Part of a small language model's weights.
Size: 16 layers, width 64, 2 heads of 32 (1 for keys and values), MLP 256 GELU, vocabulary 25628, 4.02M parameters.
Architecture: LayerNorm before each block, rotary positions, no biases in attention or MLP, untied embeddings, attention and MLP in parallel.
Training: a variant of SOAP for these matrices, 155M tokens, 4715 steps.
Each number is 128 + 32 x the weight over its row's rms, rounded and kept within 0 to 255. Layers, rows and columns count from 0. Numbers have three digits each. The size before them is the row's rms in percent of the matrix's.

# layer 7 attention query, 64x64, rms 0.0689, rows 0-63, columns 0-63
090:119112152116177157107093074110149121169139123103102144138072140071057144064143144121116100108097099127136101130121119099071186143082130138143147078153107152126207203156173153123118143108143158
096:152133079148112056156161208128091140082149110166105108132134094172197122155136088120158091159121107140123163102136089186165132118130093175112102151126152144098057075155099160146130151158134132
124:107131076154101145119157089161123123142122151174161069118117056173095130159084149168158160133144169125111103152143124094147161158189178161156089138097159097111131123049132073064135141135109133
094:125150193131185111194107158103133130131153108085083165195104171080148150184099087106163153125132082096119171112136091145174052070113133130141132148131093125119106125112138122151141105100116073
088:119125115135121082142174163132163135078158075151136168130109070207152122131130123171105112107147116080097156093122107155144154126119083183202126147128108135163053117125081144104155175092119175
099:098135116137093115152093103166096116146038112161124155142094139069139017161111098121145189119146108129139136168149130081128150153161172136121085127120074104138130134180115115074159144116142161
090:150127121092138151121114112095202097136126140141173151079198121136093201144124172134128098138103137160163056124115099130132098105105125132076154098186089083202083176125099137165132118112134133
095:086086145150151115116085135133159065120136091148106179164106133207115110139090118178106089089161170145115123149153118099077117150127114044157146193095155135147166143145106106139150079157150169
116:157143188151093040100108126128112095133166178140105163138105119115117164099120163227142112119168092141129108148111115144112162102133122092154142124108165145132115102144054173139194076152151151
118:183093182084140149127174139103115084148130151075149052096074073201088139095127133129123154121140116162158108134145129165140124121139126096161135119166136103129186158107145090176102097188097097
098:084060150172161160086173173128136108159093119106114057133139173098146144088111123110159082153131125122151125120171084110116160145098131180141142105127185169218189123125159108107124097131105115
102:086134140138118110198147133138140105055130154131085150081092124085141171084112139114139205117112150150069091148136099111135181095117181094157151103151060142120163113168154102144140142133156068
102:153115134134068128154152141190138186029195116125117107076158080140099154110116115116149127141123182072145131107117122127150085110115197073120168124098075128123117093121112102122140174116100134
098:170202080135124189075117109134163116139187156099104184101073188085103133077116130119150185077124142131110119128079091112132141154111118138142069112119124165165120136083160080136131129106112104
090:123151056153100130196115149164155179136108175130129125111109073071122140133154161147082143157086151121171099072147177115145142079115098170085111116112111132168093146149111158168126153109078067
090:052155123195167151126140128125140111088115121135091119133156111100144135105129115153108124073086156078111096182052163086154127192190114183124111174099162115114103154101143115137126150156137073
104:106134140156059066161137166134124157110149117180108042112148072171177092176114116114164140147143138140122160105172098196153127107141129161143080137136175159101089101116090151170101145149137152
087:094148200105133068116105111103100156156129095117088172168170199061114097139118124138157149106120074169100152137180157114100155145157163076120138168099131143121190132114134138128131124170194136
097:139076159137191140125108122158147082161118174122068124100099124106160122072160189120112129117144133133121117138101117103097162139115063188116166098121108167122195182191136097138132114066091110
112:117196203126122123092089094127102086160125125088088195146131183083124086149098106076127158120153111139104136131134170104122109130133160108126085140190130193081162128095140113129085170079147119
082:145202161093068094152120160146130183138114170138125174135122110121164098140091098087103177140125137106100128120141118084120088105116114181114050109183148121086143162108121188126086156099113068
095:086142164183133151113097109131129105110121179128196097138072101151125126143094169171094147115156105093096176089130138101111177157189173102200089130093071153118103164106100154127134123157115083
104:148135159157144079124096147123143124132252125106066108142128125165119154129106135151067110138130129068153082107082080120115133138095121136121185081116115133180067118157142155135092109108172144
121:135106073155155060142099133167173107091179095156110109134143151189088156148149119157153117147130105103126066084104115063161140126116172136146160136119178150189095098104145106096186141142152173
090:180092087162084122157157174134100076154173154118170094058129109116058150106113147203144106093137136145155107146136124114120145118161088082126152114078098161102185074152136092127116116164122136
103:160070140135088123141160151101152122126110163183094134066146117100140132093103117160101145120155168110108184121139142219126094139142114147115097102113069122117203114142207128108076091158113155
094:144063110068136153156077175144164167111144076108092164113134098161107165144118083115136093088076107109127139195117118188132120111163093107142151079143115111090121121165173110090163165185145117
103:076122117123050077153134077118168141121161119174131151159137178184142124164149164128151130126125146100147071124144130175124131119139103154058080055112089144101109136201115161123144152095096111
117:169125087089100126094121158150146145128098141131162128141141143069131176109098124138114179069107118167123172164139135178138146155183143097124177107124036134142169072101168135099073140111167079
089:072184128176140111121144129141094135161154118139172171174074166102131128080063113098077112154052155105127119109068116126155122149181170147075115125123117109157113111098077144104124151156075118
077:134137101122150167130134120107166099099117166165090144118113111170139091107112153167086170139128118182089160071135103143068196076159119166147120084101190135154154136191146118135172136135112053
109:150125114081098158143106108145082100086123144187085123082138122124093130140094079125151138159146181031212179133151167186112106122123132164120154171115151110114119127087156128075109124108128152
041:105155095099093116156090120117116101051081090104133083135106171145174150136102178098091125183189107179126089137114113171141150122135157094161091089075148168098164176152120100142159111136172141
065:101135149111164132120110137143121081128179153152096193156120105193074174135138105124110110164112139102132149090157171139158134153102131169035131131122119052187084139175173125126149140121074141
082:112128124105079144055124079167150153145108157120118112128177156133133095097119134164123192135088137181135146169149126091058164149150124088151102141140092125106198073140094140076106138136196164
085:125152162105143151119139154106101178164132182081166134143127122088115156135133132174177137134058147091121168047128155135130076149133141152068171154162076134128113135163153185159106112197159144
067:099170110075130140117162176073097162114156074160102162092114152085109125182099144096131113140120169160136096129121108102138115116149135135103181166136140105113089149244118132080160180121150147
088:175126098157108117166119117155115164132038157096151067111151134138151054136075098067150115129149126108137131121176096170163089145155107138134053144150160128107157132100160175166126156154095098
102:126143065140141087172200118134092106170080174151129102158126102152127109127141189206145147083160110089109162116159091098146145089166136150140115113105127125128045133176096145172160127128119159
111:138135128179113095088189106111153069158139096132157137123137151145114134057152188197126134080136127107135108106134082149096201147134135113178129162102130181139090087103096133114143061123172158
109:171214139069123121159093145071125112153177156137121161094160162083073157166154095124118122148073120098120136137141086085185119088128135091086169119131125115187077152129119166162130119139123160
114:099089083148095100152158121109146088072148102071140102093112119157174084125183100136115200143137156123137095084135196152155177126167144188161123143123080117133136107175135060112126159111139151
111:097163102088105149116122183113173143163080122125204139117154111154150109111085097111117180123127164141145137161118110143108062187161116100082116146149099064119086089162149159123087197125175132
108:136156112130153123169119131108100144140105137148175143125057195092142088166153077103115222185171111120146102103153113115160120153118148101057114127148097130177117084107074130129096076137136102
113:147165111116085126113128114070075086099175070101111122071158085131088140146110102147156123156133166120166107152161156172159115074190144132084172143137168087142132103080180107120111169092112091
103:108120085112179161146101173137124125111100129144146162161090171141129156066161117192085098095160057087140136168141188158106151116104097103181074112152089075176141127182107135133136117116131108
112:163166145139215140127110182103184132101125102117084125088184124175128160126141136121151148086065144095090127128080159120099094099079076132166133134124126133140100110177171207116140101136107103
101:072111121123107137132174133137133186147112091133168040128105130155127152166190102099060113104142096082194154115147106087182137110182136179159147154131109118175101163135148110124089124140146160
080:150130114053168119178141128101161160123182096171086176151084144112155156170134119123136145177143136149067099129129139157140124120145131144098141094108129058172096143147203114097145167120069076
072:151100191129137124097182114189134103157037182081151128139176111146120112085143132147123103096076116109128159092089145112107119121116080142110120177163080192119157109111121197119103100136142130
068:150138162154098108108095091107148120095158148114105156143099085158111138084148111097114099166128168148097122142078158214112083120103165099119134127040082180106158120090130205083104138118141110
098:117143163133136159112168133130102100183052125118148082112186118103129109119094179179155120093091109158159161091090166091088085153130120093092159156115133176094162123137157145105108077167178181
068:110115082115106094127203149093148141128065106155124122157142083079151114133109129127126178145095099141140153115067145081094114095144154198125136146166075079056119150174122154089121145071138146
099:150146104085128104089085099143124109111168128150094144115139109154175132141102105092144134127152122159106093129138150120096096230062068125114122133173147131119109121147169211181049131161122113
109:153126087162079134152174115145159022150095154121173112132140142187087115160172100134119132140148109105187084090151140118124110154143102138132129161104172104142096107049149140159114102110081174
131:153112131153159119090078160157118087100192150158142098090101114189094186146121116192101091118171144132163095090078116170135176141078142085176159147090144151135102074116103100145145132100145103
131:159152123154117129135153140161111141087088150132067128050132135122094103074145121120155153149108117116129083142178190108163155088062158192137182107121093166093068099155116158142156091126136172
109:154124120108145139143110144162090127089171099152039109115193070099139113077077113119138131122081100142114197153167101129099102127148120118162153125125183086123170123089115121074096192125160104
132:146130147086101171112079158134122119155149184116178102111177110175107076127112069114063091137120144082171094121135145182137128181103121176118115148171171055106097136112146140138127111083133080
098:138083101110054161116197093169179134161170141141147098120126136094092137131131078189083193144107197132111092160123140153121138102166110131104106156126075126091114108115133094166178120151168141
109:141119097078067185074116104094143096141177105096180154119063111169136123144149116168130204118118144095118121166121175137147145122179148089172152068144117178094109092134090136148104130144130089
114:171144062151144114129137128137139092148109093149109156138094179209128122125119069129146131185099161071116159161120143106139164099084136144084156124132113178203125137088184152138091078093113155
108:095115078118159145123185071163133127096071110116128179146162105091074100184128157192128158069148139139120142084158120139084119090130165107092121171129110090127165154128169110136102136156114203
092:120099153148109083177146114125178052151093073138139130111171128159163102137110126140129119062134144188136105129074109089122111175115085170111133173126146074136126086131153171103129098119190194
# layer 7 attention key, 32x64, rms 0.0705, rows 0-31, columns 0-63
106:146212158095178187131115079083093131159112124054121155142120116064090124121133143093090153102108116144143133126130121139127147111101105076110075138167150184163130114126109129159043100106163125
093:114100151123107108129112121166167160102155130231108162118108170176117147132133106081193132198172147083131120127132112113134134092125155082156114159092160125100072132090132114093201165147097139
112:162112054146083142162185143145108161106118139111160052153140104159150075116133155151132145121108130079160124115162092083145157081164187154162134061148136103139180089128134106103145130198124135
084:143141069120130173118131051094168127087119132162081150118096143130074130139173156139127113063168141146163124170082156142118157157175144088110107131144143159180168112095141087142173074121060125
089:162115052174158134146081124193132156149173166141118127090110140162115090132189161172116118112142122086083126127094066155162151101084179123133086136083112098181111110120101149151192134135118147
102:141123101102106187148169127105105099174097094072179135156147133112089094084101111145073114105119168177096132165130144161137158127167182086082142069156145129136170159090191135103119107133078160
090:076161103150165061152130135172110107127229149153170155146144129169116179171124119136163112124131069093157135109139159110117132133075121071074161125122189100145093114179124152145132139113125094
117:146191158171160119123115198154130088074153094118106148138142157109115120107134127146135129113157077089192112151134079161127154134055111118137080130104100135183033086104133160095143131097125128
098:077151143076197094184086163100116104131120131154164164099130149092136158143167092073131114122131089117121149160176108115173135099061099142197129122100076135117073145128071119152123103092154136
102:123083081144079143110122108108138160071138130109092098116087156135135164145197171123182065125162192111104146099073166102150108090115167170149156122116104160107168095173116101113147138108130192
096:158196110117102151104118124118125100154149170151065146153130122121178136123154173142132085140082147087130158194059130117082095150126100121161136105105063110146048148144102166127076172137150151
107:178125142100101094159124115120080115121199157143182089119083210078111155157149149115158107112169124098101118148187124152134115126197155152171137093102130116179087109060114107118128114113096106
096:150121135087126084113132070078108092125167062087159150117126145084064150141113154111190192138106181131160115099100130127146167087119159123093116190151148147114170166107142114115110171073165112
095:079125092091094121157113178138127122149155175107115153140027146134147146086122137137128151159153080114135114154184174123153090140128135049149069146160176120194123126109141105133117088119150180
093:202021132127194099143185169152137108164111133059158137144132148140111134162134109112130163096082119091108087154054135097156105138159115110135144088124113162120102102127149138149105094147102108
100:124120138042132164133122150174184159155167119080099121146061097087108066099086111109134082181120103123160171080113127128155116090134087196113140140154170121147116091120165084130132150156121128
074:115142198084206137109086108107110117168083112109062167143103136059124106082151087107123143105135077110103177082139154127090166140104079130173131093130098182118093147163105122121119144129162133
076:106115142151164148130144123161115134131108172179066085123153123095114089098129133183151105125153119150157132087136058139075198113160133178110139036148164084101141115134143101069173105100126143
091:136169129123080114114133104122140136143082131083102118132128100062125114095181123153128140119121094129144170124146067119176172089196123114158104115121161226119151095079100157094110134106204157
098:128080149141135165153167106105034096129069153078217062156135055095140112128133094124094152150082161137131101118125165118136150157149143122120160102115147119095172135103121129153079126145121161
110:128108123126141188106141100135133136142114063063215116069116098134115166099114160133089094049099106147145134153120143098125110139127144120117167083143166178155212161139165097112122133131146087
088:182112115127177056151131072163062107143125157158140125167114072146136098126099134162191112142162134096160126093180100127129096130102113173132114139088110187155086110126095093131175157187105111
109:157179112076165169178143104124123092115088158162078041128157104156122147149150119151131082092096117060100134077163083131170140176133130130116147092143117134136071133130080167136098120090105162
096:136136090158129110118177137146115096136210139148136139133143135085152105162102176184108114149126111165102128121145108148081181111099144088204114114064150122152037100153069115179142132117106130
112:152144195142116076176145129100131091128050144143119124124090146082098069143148115044181106160104149132134114121130212117132175103078145158112133103155126156154179105098142135131080125158124128
115:158081155118132089112098075141085083091134116141078125150148117145078115115154171170172135129130136150092162078101113127070117164151150119150185150080139175172124165084127137096191095123192097
106:076093170133105111082115112139127192087182119177102092140076071178090172145139083159139132129106103120121123118150167105107111107189144095114156196121130136116057086133155134174120087127146117
107:169166119131081168105143138161125099166125115116170054061169105105127133148097080180116135117114111099134144128163196062162155135129159088143108129072090191127186142122174132123141117128162112
122:106096152069086110125071057120115099191171166136147133153098119131051085184157096126167147091128173128115117176136185158131139085108153098140123155114137130075115135136133113146175071116124124
102:125098077154202188181130128176142120151154076148122127158118186110094176097138112173131134133042184083181108164154143127134111122120108127124110100138121160155080149087111126121125109145107071
092:118112198136107115089129120153075187166075133079102119131154101064108118115126154151172114078191137122152135152147080112163089157084084104147117128129140097177174179106127119159094137132137190
104:146105126134143116085208118125171105149172116150123148109167093121123106083118132162219080097112058176153149121120103120099135148108141101067170136138142124097121152096179127097161167110181084
# layer 7 attention value, 32x64, rms 0.0718, rows 0-31, columns 0-63
100:094155158198111077110150109137123155180111126095118136124144139090107096145087150122195130149098170115112095186089094167080110069073136142145098114078148159216132114144137164124106147112103122
094:186177135120112131099108076145164118088152133129133076104125086135104143117118137067110106142135110087161127105167170115169177143189080104158142099104173134182131106125123122053100146102092205
106:150109158130175100094123059140124117124128078140180126111098183131128146190161198144160145139186134144063145095172112127122146111104158149076146190148136085073154131112097085124112118111079120
087:132089133133142094099145184120117141141123073092123152126119185160155102135121097159185139160104108039133147124099133115092146138152077212091133118139140129144104108095118210107095157184105169
100:130155089171077117158098124106150164117153119116141076064120176168169138070133105135139145174179163097122071137103153137116105092103032171150129129143096185149118123124156121167113138113171098
090:121148121109123163152157121149148173125112076129060114182110165123095159004079154147171110159080114122119098109142152143152109100087127119165142095181170167168126103124132078140146125126110122
099:117126190127115140147123117110127167124196128132142134167126134067190112131138191092122090125093059129157113118200104161168095087130128170100064125135121141124112144136182192158163131143099170
102:147152127070148113170115114133121070139159135106153141117112128100168108160115141133145077114164149043060090070168129177087122116111119141155150146202144106133146135177159095151121060141085147
101:102086067191135158138116154083174135086119137165110130125124121093161129077160144145106125162163134080176084078165110135149087095133123089119114110228140111100156149138051115144134125123162129
104:087167142144155136153086124152092118095203126162149159144101139104156121134094150145170088113094089093087104172082108146128106164134128107179168093090180110092218146073165110109122102108146146
097:149142116075137117118134158131127045107139125098147148073038154162122161144103135078097120189167124135099187122112111180192116083138145131135119074091141158180149156123134162140116083106125114
097:168117166104101158157102152131156065143099120154184107157129101129136167161202116131097139080112132076101187115127137174075133073089186078143073100109126153148126127124104147135077162121115091
104:155138131102090111071133142118172146113115171155122096107109136127149100124096138127108099135140170085151124141108217156187175190119169096117131152178105083146122060125103086178151070087149110
100:123159157139118107150151145144177119115132195083082125146084108131161163129111156162146129127136158181125110077095099091186082101174119142126166084092185107037118136119106101172089115098112160
100:144162131123151118128125107187056154089151103135145099160104128111102210093096170189145174100107166133172142136110145125104095184131077153129102113163130116147150077170073148097149133142071163
109:125120130131166075133122146077170079131229138098118095139126166139154093105117104069154123179151128077120155129161167110114078138126133119121064083123089100155140109151185100128136159179096163
101:163197098158168056113134115105107096130122171119171131187145174165085131130149117095135146131071121141117160147157088118119159124154193110051152097148124157097084135155153176160097087145152140
105:139177105150116099138087141117159124178179096192084126150039146139107106130107113145132164124067180119091140074095099115163091077137132160130103111091135102108140174149148100210114118119129136
092:167152155113181123126079230068156104126117115134138147149130145170069121127136167134145122166131129094111152115108085092129137088067128131127110155183098114125156176202140107123120117056103137
102:131134080106161147125105179190108158098137156132170121115085126118130075176184125107154151140104082125136096124125111111171152132103089062088118202163105167155169103118148065122167141143074097
105:171094142170131147073147152155148082136147119181138103084172116111161129086084165148110122060088122204105138115111147126176120078128083191080134105097114071170162168142107145114118123134146128
095:103178175133147128082198077107145147158100172162098120147144099092145143110133142162158148127162125071122124108121085104126144151144195193076190131143132138095136053152153104133129131106100072
092:101114093069087133119081155116125113133100100148139135100143169090156102100138088140102121147231111161093093128180160134155153113148192108137178096132108128125097197159155082088118168107133168
095:070110149112123092096179148147152162164125155150158077152122168119176129126177134129084115182141165141141108098100123111115173120093094147118082169084108199069162158171157095139105067134165124
097:141180112075140153137121122108089147111131130157165132189135089109155182120139093116103156133119113097101223177178186145128155070105110118119150158079140121146162140099098162132123095163077188
107:079131045097075147150070131183152076135150128061107114162127123132171202104121120131180114127124090111140084123169123124134106134089159145112135144138120122135172178115127074121166154124196146
096:140118152119149131209133122170129134133155097090183098127146083159116132155050150073171161137126151098123124096061097178177117102133115115104170116113063173076129071169117145125137150143116136
092:029129099182145158154170157142101073179140114102120151151085092132107165096115132157151105060110170160171155096155163148176134105121092103173197134114137136120133121123147129118161181114110132
092:131129140132124123072135173122118183169128100116161162180086070062125121131142142140133105108127130180119106150106107159173115170089146146139142221120137128131087110132120064107040084149156119
115:133095120152162104165149106178118106100104095171116113072152107084109090125175105190076088181110172107093178135172152102151139109081097119108134145139161091117117196078150121096135132080172131
116:120152096141130145103154103094103130155172147144130107124087080113154138149140109102161117119103139131178114251040185102110147105108148143101141102161141136118079113192115126098166111113146179
098:121179107098117136083165109148145145104076061099170143147146100120170144138164165155174120143158144124094155098068041144105118170106137085144142150112121088104126126125148131226105133087100125
# layer 7 attention output (transposed), 64x64, rms 0.0893, rows 0-63, columns 0-63
098:112161163129099073166173120136149142204095155095122118124123136131089113139122145086124135124064123087134157198149113079173151105123182114101167098138151170163085117119115161178101174153061104
109:148098188165116110082043109169193168142106133075114080114158116132097111129137147136160110116095119127165100093107134152080189154164096116148179098114170146121133124088134145047105131156115140
114:160169156137120155121104135116080155069142133148149077171135142133097136111158204081149097140203141149126130114141117121156128090183116153102133127118172092154140163118040090125065135074096119
095:078151092181120154152163156129104120121110117101165168146134128064103129109157107158166145161083138079134138168076134175126116131143067114114134127175188112134109110144133213099121138186063162
100:077084113166075108116159080115140105172104124112114045092122182143118121130099082135166156127147185095106075117138175164145093126187135129101188138132103199163117115131158106164156136114129130
097:107067146158145156124165165147116116162113156097098095189111199097096144078069123147119176121086126137128149138146160118107119126105176088145144106119164158173140081105164060134141044118136142
109:133162157128152136145206161115126174181101160090181093098065170125146140121056141128132115175089085089141102085127102140142109123121102164062067090122113131124148149141175144134121080142164119
107:154116137117084134162135151152125089134188223116186103065117155059100129101107137110163101104166122085112160078140064113161149133180089146123130179137121107182148155135129134148135104123106094
114:126059088241128146124165131102112102123107103185210115089081139140103134075108166181121174112141149139128116078104086109089157130130149140138127146156124122125174123128106133137130078105143163
118:110131169142121095122107099092112137141192178190126155158097195112151067155095147175152120116140078129071127180156084095101076174131134138127134083104157092107163138106142144122127057144143101
099:129104154126198133132104115133124099144176083084130134121088169155165147154121179124103121189112192095100151142143122138158092067185126169158110114077140151124095116185130173190143088124099084
111:149147105126049136169090112116184104153117162120150136127135086133179146156141167115064101096158089104112145119128116157094086079056136155141105114165106151129125161179107171143063170096140079
111:124073129074119125071115088162167156137174149116129093101118101109091124124094116104104083118173192101185110135140167135093153180123164106123134212163139114099172113121100098161144072075122141
112:165118127154160075072157118142118101090114181088095101182119132162159154136134143174117130110149132192083161141061108111123143091168126129133163138054139053144179069139142151101115157129131108
114:119173119146099131172130124161116152128181085101118090168123122087109199058124156125158112118100156146154129173108129106069087200109074107165109133130119133168151037140138121091115109127127083
106:134080107151168143176155091127177121148120141140110068083101141164114062069140103133140126145104180036070161154109147096120103137129165187115094110121125115155154169111149152123114195124120131
121:196207135126154099144150131109141117141063118140184161178123158134099151103147093091088110127069118062130132165133152160138152114166158115096107112111117107145042110154112169141087083104148111
113:140140100150144132166091051142141167143140116136063106154136120132141114151096099188128137108062126100133114146085101117162100124181171123063137139081111076197161164162169148165105132076145125
104:146082118125146189128090184082184120162094124100083184156164140154073137156129151145165121148125136086128142151056088096161132154080152124103113115117136118181154144197126109171124125078088125
113:151107095112132188151062183134102215166101150092147102102083140152140135119165132124092147137133102159141047105155150093167138148135109120101060156170107129135176119108097101082124135169124096
112:164100110103122091132171111159125180096172095155095137085156099169167148112118138091141105088071151142067141162091163145113109147117114172079179112077153082148164142104173146082113128151093187
105:144165129158084167115181130139123122144151157126148138165154101086105183109125158096129066118183057134123110119120142127127190096196190146089191106156121098106139092108145086143120156132089076
112:129116137094088109139086134139104074053134158152153165124105142150161112195128105114174137154137153099069105059165122134114137088162182111132118153133140165177107147123133083098129192109092197
099:121148103095108152143142099156115142132154174154111106134076136143157122176154096109097105137136090113134125134114179086188221134074162133150117096078087133118181140190138058123108091093085153
097:067194155141107090122161120095124134173078131164122151101165207088162166147132149071119126179112086125108131151096114131104106110088060114066126148092158162164141139091101138119097140174124134
109:134110051107123119141090115148192030110162134124155091090132178115117124138137125174133190153158145156091104130213120139140149163113105137092101109106130105164175164103150104111113157149173150
104:159100115064095154143122123120156149152150120080215053166163099164154163162096121075132122103132136143162134159097083148143151115137108072151177086116077165097136109113128177100094144107139095
104:096120107142076109151153136110118084138136137107100170117096112097098154143126174158098118072119142180157194164151159150182148106079106054177161154104108097157112123122191110072162154083150123
109:095121171083092154045109120130120140139183121127181147140130095142104176124124137148122190073125109165110127184153142081161133135075151101135107152086137124131112103170151049132081137169098174
120:144110164157134113163069087121052089120097084148085159120126132101100123109198161114096105188130128125145171087133128107103156169083182163113144151124192131146108160080166130088108137105156171
121:102135104123089138139168065180130080195129136194110138101141141139147110108111083090148125128116089156136077188111171092114154115148120137057149136141173137080097092190083122130158110117123180
101:091169135130108151094160133124144131069115141090144105176144176071180145140166152116108140153203108136125114156146103099105130159163171060163127121107116079109151132167140103218066145114102129
091:153157077096199180125125205103130145134076135126177065142139096090166115122129106100113125123169091088152103078123153153202132129137099170136077098139140098125164149130133085132154078103134104
092:119117140117181144118129116114087101141079105185104162161128111110131139150064142171134135127159139119156174134048089116115086070042175135089090174127149142055130124126126129153121113106160086
083:097090115108125098143130118116099143162133145076098188117157102147164146154121125132083134118086080060072121149123162140115143117141151062181155087192084167120096125132187165181117117187152119
090:167152113088112106103115159102144154141140143154145147076144156139173150122111156090097159097182140198124100112155122124145145138081176058119131090169048155162094129134126053182142084133149135
082:162154107080180159112109089128144156119174125130100140148160165147159214143106084138101141080084077156180096109121075124168168170131144101150151118122161083128094141147138090114113056113132172
099:154150105137137144102071144095156161119152162142157150055095077147115099193150142079143076121180160093148096085125117133106153144139065140113089128163145072101123148100059118130140192139141105
089:131135103132087109122131115133144136114135073119075143172131098124127110102171093111139143072144116133141153170051158133098171106102176085170185137145079156137118152149166149094113205102179056
095:125169141140190126100111109170095108165121093159070125168139114211113096117127156143072101111115115170198103150109175136058131090087133110121151075069117118128173102105132150103151132163118142
084:132167131043119120178148103147146185116202140124114088157157111106103126130162067114165115115133078091124116151168135171161126136160144122143140143109146103098065111089123133067126215127118099
102:132184078148137152173133159137123062093115140119197061096155097137091179119110141119122104149129174121141156042103175125165137114081141085165129163118115165159093116132103158141074135110097134
097:162158130120117122091116133146110123075152149179125132127221110131110141107090100146192121086188084152182096122113111116102117167107186083088125192177144126117127123066155103101137175125127151
091:126084176142216126080133187147116176110160130100105131129119141104097125092051103124188139139134166114155129078112175136117176173167108130094124125121152154090167078104131086094163102141112155
090:153123128176143109105142155104071145157096062153086139128131104119163141083174136144151198059108142138122148108126120168088082082166106160135104113135157139156127162065127167097142168130164204
080:122184113085049127156130083098151165162134063199172096129160105121115147087089098072122118100104102097162080154135126118117124202089102157136136155117102163127133173099090130123151138125167121
091:160115117141133108134127149106126147089064194132117155092150091188165088157128096137077102145095059183121146066125137174203084093133145160121111130099155108087112167104104139168094106134121137
094:133143143142098088089145193168116039128091149140154203186141108115131111164095152154097162111157087180144144140150100118073127104069117115145175104160111140106097133124099103177149105106111091
097:053083134152066137122098107163137127141094144182123091109141102132163140154145173164129183122169134170164089095158079117105113137106114124167125203105123149068148151082128141109161111166073163
080:148089154082149166096186099102127130073173097101134135095158080131074089123170178075131118099158124177124158106163121146087154129095104125151174164119125130060152089131099106069147148148133175
097:128164142161102096163152078156097092137175124178123080094128130153154144081113079162127122132149094101100131112207135104102175109199090089114097125098188127063088106105115155138114151175136126
088:162161154147074115078157053144152041068113141168129116106180104115079127101098119154139123103155141123128143123155125153098142148144127099114190093114164135108093138137123163149079128076076187
098:107146136161162158129086142092154167158128153060099067160133176137112133107169092141139113175161109064178100123147089118134130137176178111167093155190112157148093107120092145116073132126123066
096:124054092149121136090106149067159136126098070154143142125137163135137097088143152100135175144103182142109146143152155167091118124129119165176050175078113194141098101148072166096113147154126145
069:183159106210123098128152136158122175137113096134076165125138140057135113075125142138122122130128122149188158116130116135147144139080110178093129151152123099067109109101122161150157154102213059
094:153099124078153044145166143110154116103097105128152095171212177120138163131099164131162154168120136148112081132163061180092102113151107098098154120123105104132087091123162141134189105153159117
091:154074208164146139082103114141128114072148146110102176142161065152051077110135118199137098104143171174136125096120116140106109142155142167170157137091135123093103099137159154129159124097175135
088:126147191115076139170162118105088196169105165157115162160114092088120133119114146096070078129134110105160118125071171122118119142139158146164115150159095139115079079156117136127158075124039105
096:090177125149096135102110159148079080128130134169127155102101179121106083135151116125101095184136123178130117106160181050121163179149119121186127157123146088178103172187115090158085138130092114
093:137175174158164192145097078118091109090126125136171135136140148138134079107107116116146155179157117088121115105106119095152151103118187188097105118187102174107124126151065165193080135132079097
086:133118075152154092196141135165168096106078165075123136089110173125163115113125114100150107135130114089122111134127103133116154067147092075098144091134083138080185168133143204081106117116168174
089:117173071091146135071162067117150159149189131111123065145116163122099152106089115151151122130118144151134063133139163090149145096202140055117078095113135145173174118155141102164154118128141099
092:101173176170157090176144136128084162111067120115131140171110114081115083140114156172096086131161117165117192096158087135141133097119115121190091146107123131161180175058117136139088169094123123
092:205152179101123100127091137135112085153118141148106125116042124179088144124111126083141147125089139150169146155161162139145124087121153175100182076174087152151099126088144113059113110164088123
# layer 7 MLP up, 256x64, rms 0.101, rows 0-10, columns 0-63
085:104167085136134087118126138139168094092159136077124151135050136088154095092164165121137058163123124163156091089110143137162100183147129187167157136096170147151188073144137144087090138141109117
094:102101131060095143061125119082063138087146134103124150167145176115097125142171139138075094152116146159112130137129111188175159082134069143110114118105107125102181085131124162152146104167166058
117:138115142137106169154158112151104021149117160128106090118174116122107136134081105137055112115109176154163099103142135107073155156184121099085164103085094125135152102130197148086115116148081123
086:086124140185090184108155086176148128161106165145128134069125093180095137153133118115138123153124091045117184081116108117115188117153101137177143101123143122077173171078126126074119155138136117
103:135107136121115118111153117151149186092129112035108156129105074092122106180167114064156088100133146075117142094112145170141103094055150134116148136151111077089132169138140063149088156161108113
098:102088137137094070125125168091148118128159060107145098151130121171152081124183094143091143126106148201132166141099140090101078103160120107166160169120146161114158128114072143092146193086178152
088:138145125155169157114169090140136193159171106148093181113128152149152152176152120153140185150111154120124123112106114084062092117147093142109118170133111177104097084175117139093054152108121208
089:206064143132143134150143101153153102129113141134178094082123152074132185165139132108120157133135117168203093073180153111079103144139104061186146149134073120122164154151150140149136139145147116
085:104137118111100133138177148131059156127047119112101060146101116190132091194080151154124132082086096164139147118132113221113176152142157142156163156138136123140131112098125137101100125133178109
119:170141210179182136192127133085107164105150164113132160120098155160152128104130162105082070104128143151075172075125171108112153105163145112099113102119112098175148166114128104123062110154119164
097:147183093089132105124092153099135112129076178105174077160146138129131085180097084138141062162126082145108181118146112134113109151111112127100118110073175140154152164060189109131137145163187123
# layer 7 MLP down (transposed), 256x64, rms 0.102, rows 0-10, columns 0-63
087:146144091149075132131111094153156154155102104069137174132139131129131063159156115126166154177182098154139194121185064132137153139092106133101128122194178124155140145075118105187158128139087156
097:153116141128189070099162181148166075099128112178093095100161131109149163201103127158110130094159128082136075118124142100073162121146100137163131121151136134128141165139105164149197074120137068
119:096082168188110154139169107119091123140161111107109166166109103141161145115108123096125117110113128119157103122146119146122113066174196118149135078162176165043126151187133142170173098120197152
071:207113089111113156118117143097106110087219159049153133139147151123092107073079129156116112099146142121153133133057144165105132118181065143093122114133129111098164078165134123149132169148140135
103:080101214180180125148142148089163164105108103135162084094113121099130101100122106114077092176143112161165084114160134147203119122079138073171087120111123146161122126135095102122125114184147152
093:202114130132123135081116141199111115070109085117125185082162154115084128083099135107136122142187172148132136155074146173071179107102115135101120102133120118149155142098167093080130102115124192
068:169071100092094163128125184143129164088217132132099145139168171156149060138097087144123114118123102148108152137156090149146186132153128124163094094151152135131192124146142111174100174185099143
083:086141099067133126154067109145102145114128147101064125177133116120133073107126074093154168155158138155174142091130148149144089084043141168125140111160103123149147133172123119181157150054155124
085:129148126120170098140085098131177063132154137156199042157126089138080169092134112137158127094136130130129119138158089129104119095118105154132126057080123144119151062139156083175108112144063116
106:168156141133096069183136081093115147127128139085123163152042126152127170118124126119141083147191117101134146089161133114120153097113169135132141140102169174098078125129200059144127073117122174
101:107046065098177157129117141179117159171168146158079159146095113184137140088184119133141103122154149073096172138131144116130187139151107091151123125099158110130107113141102193117174095114108086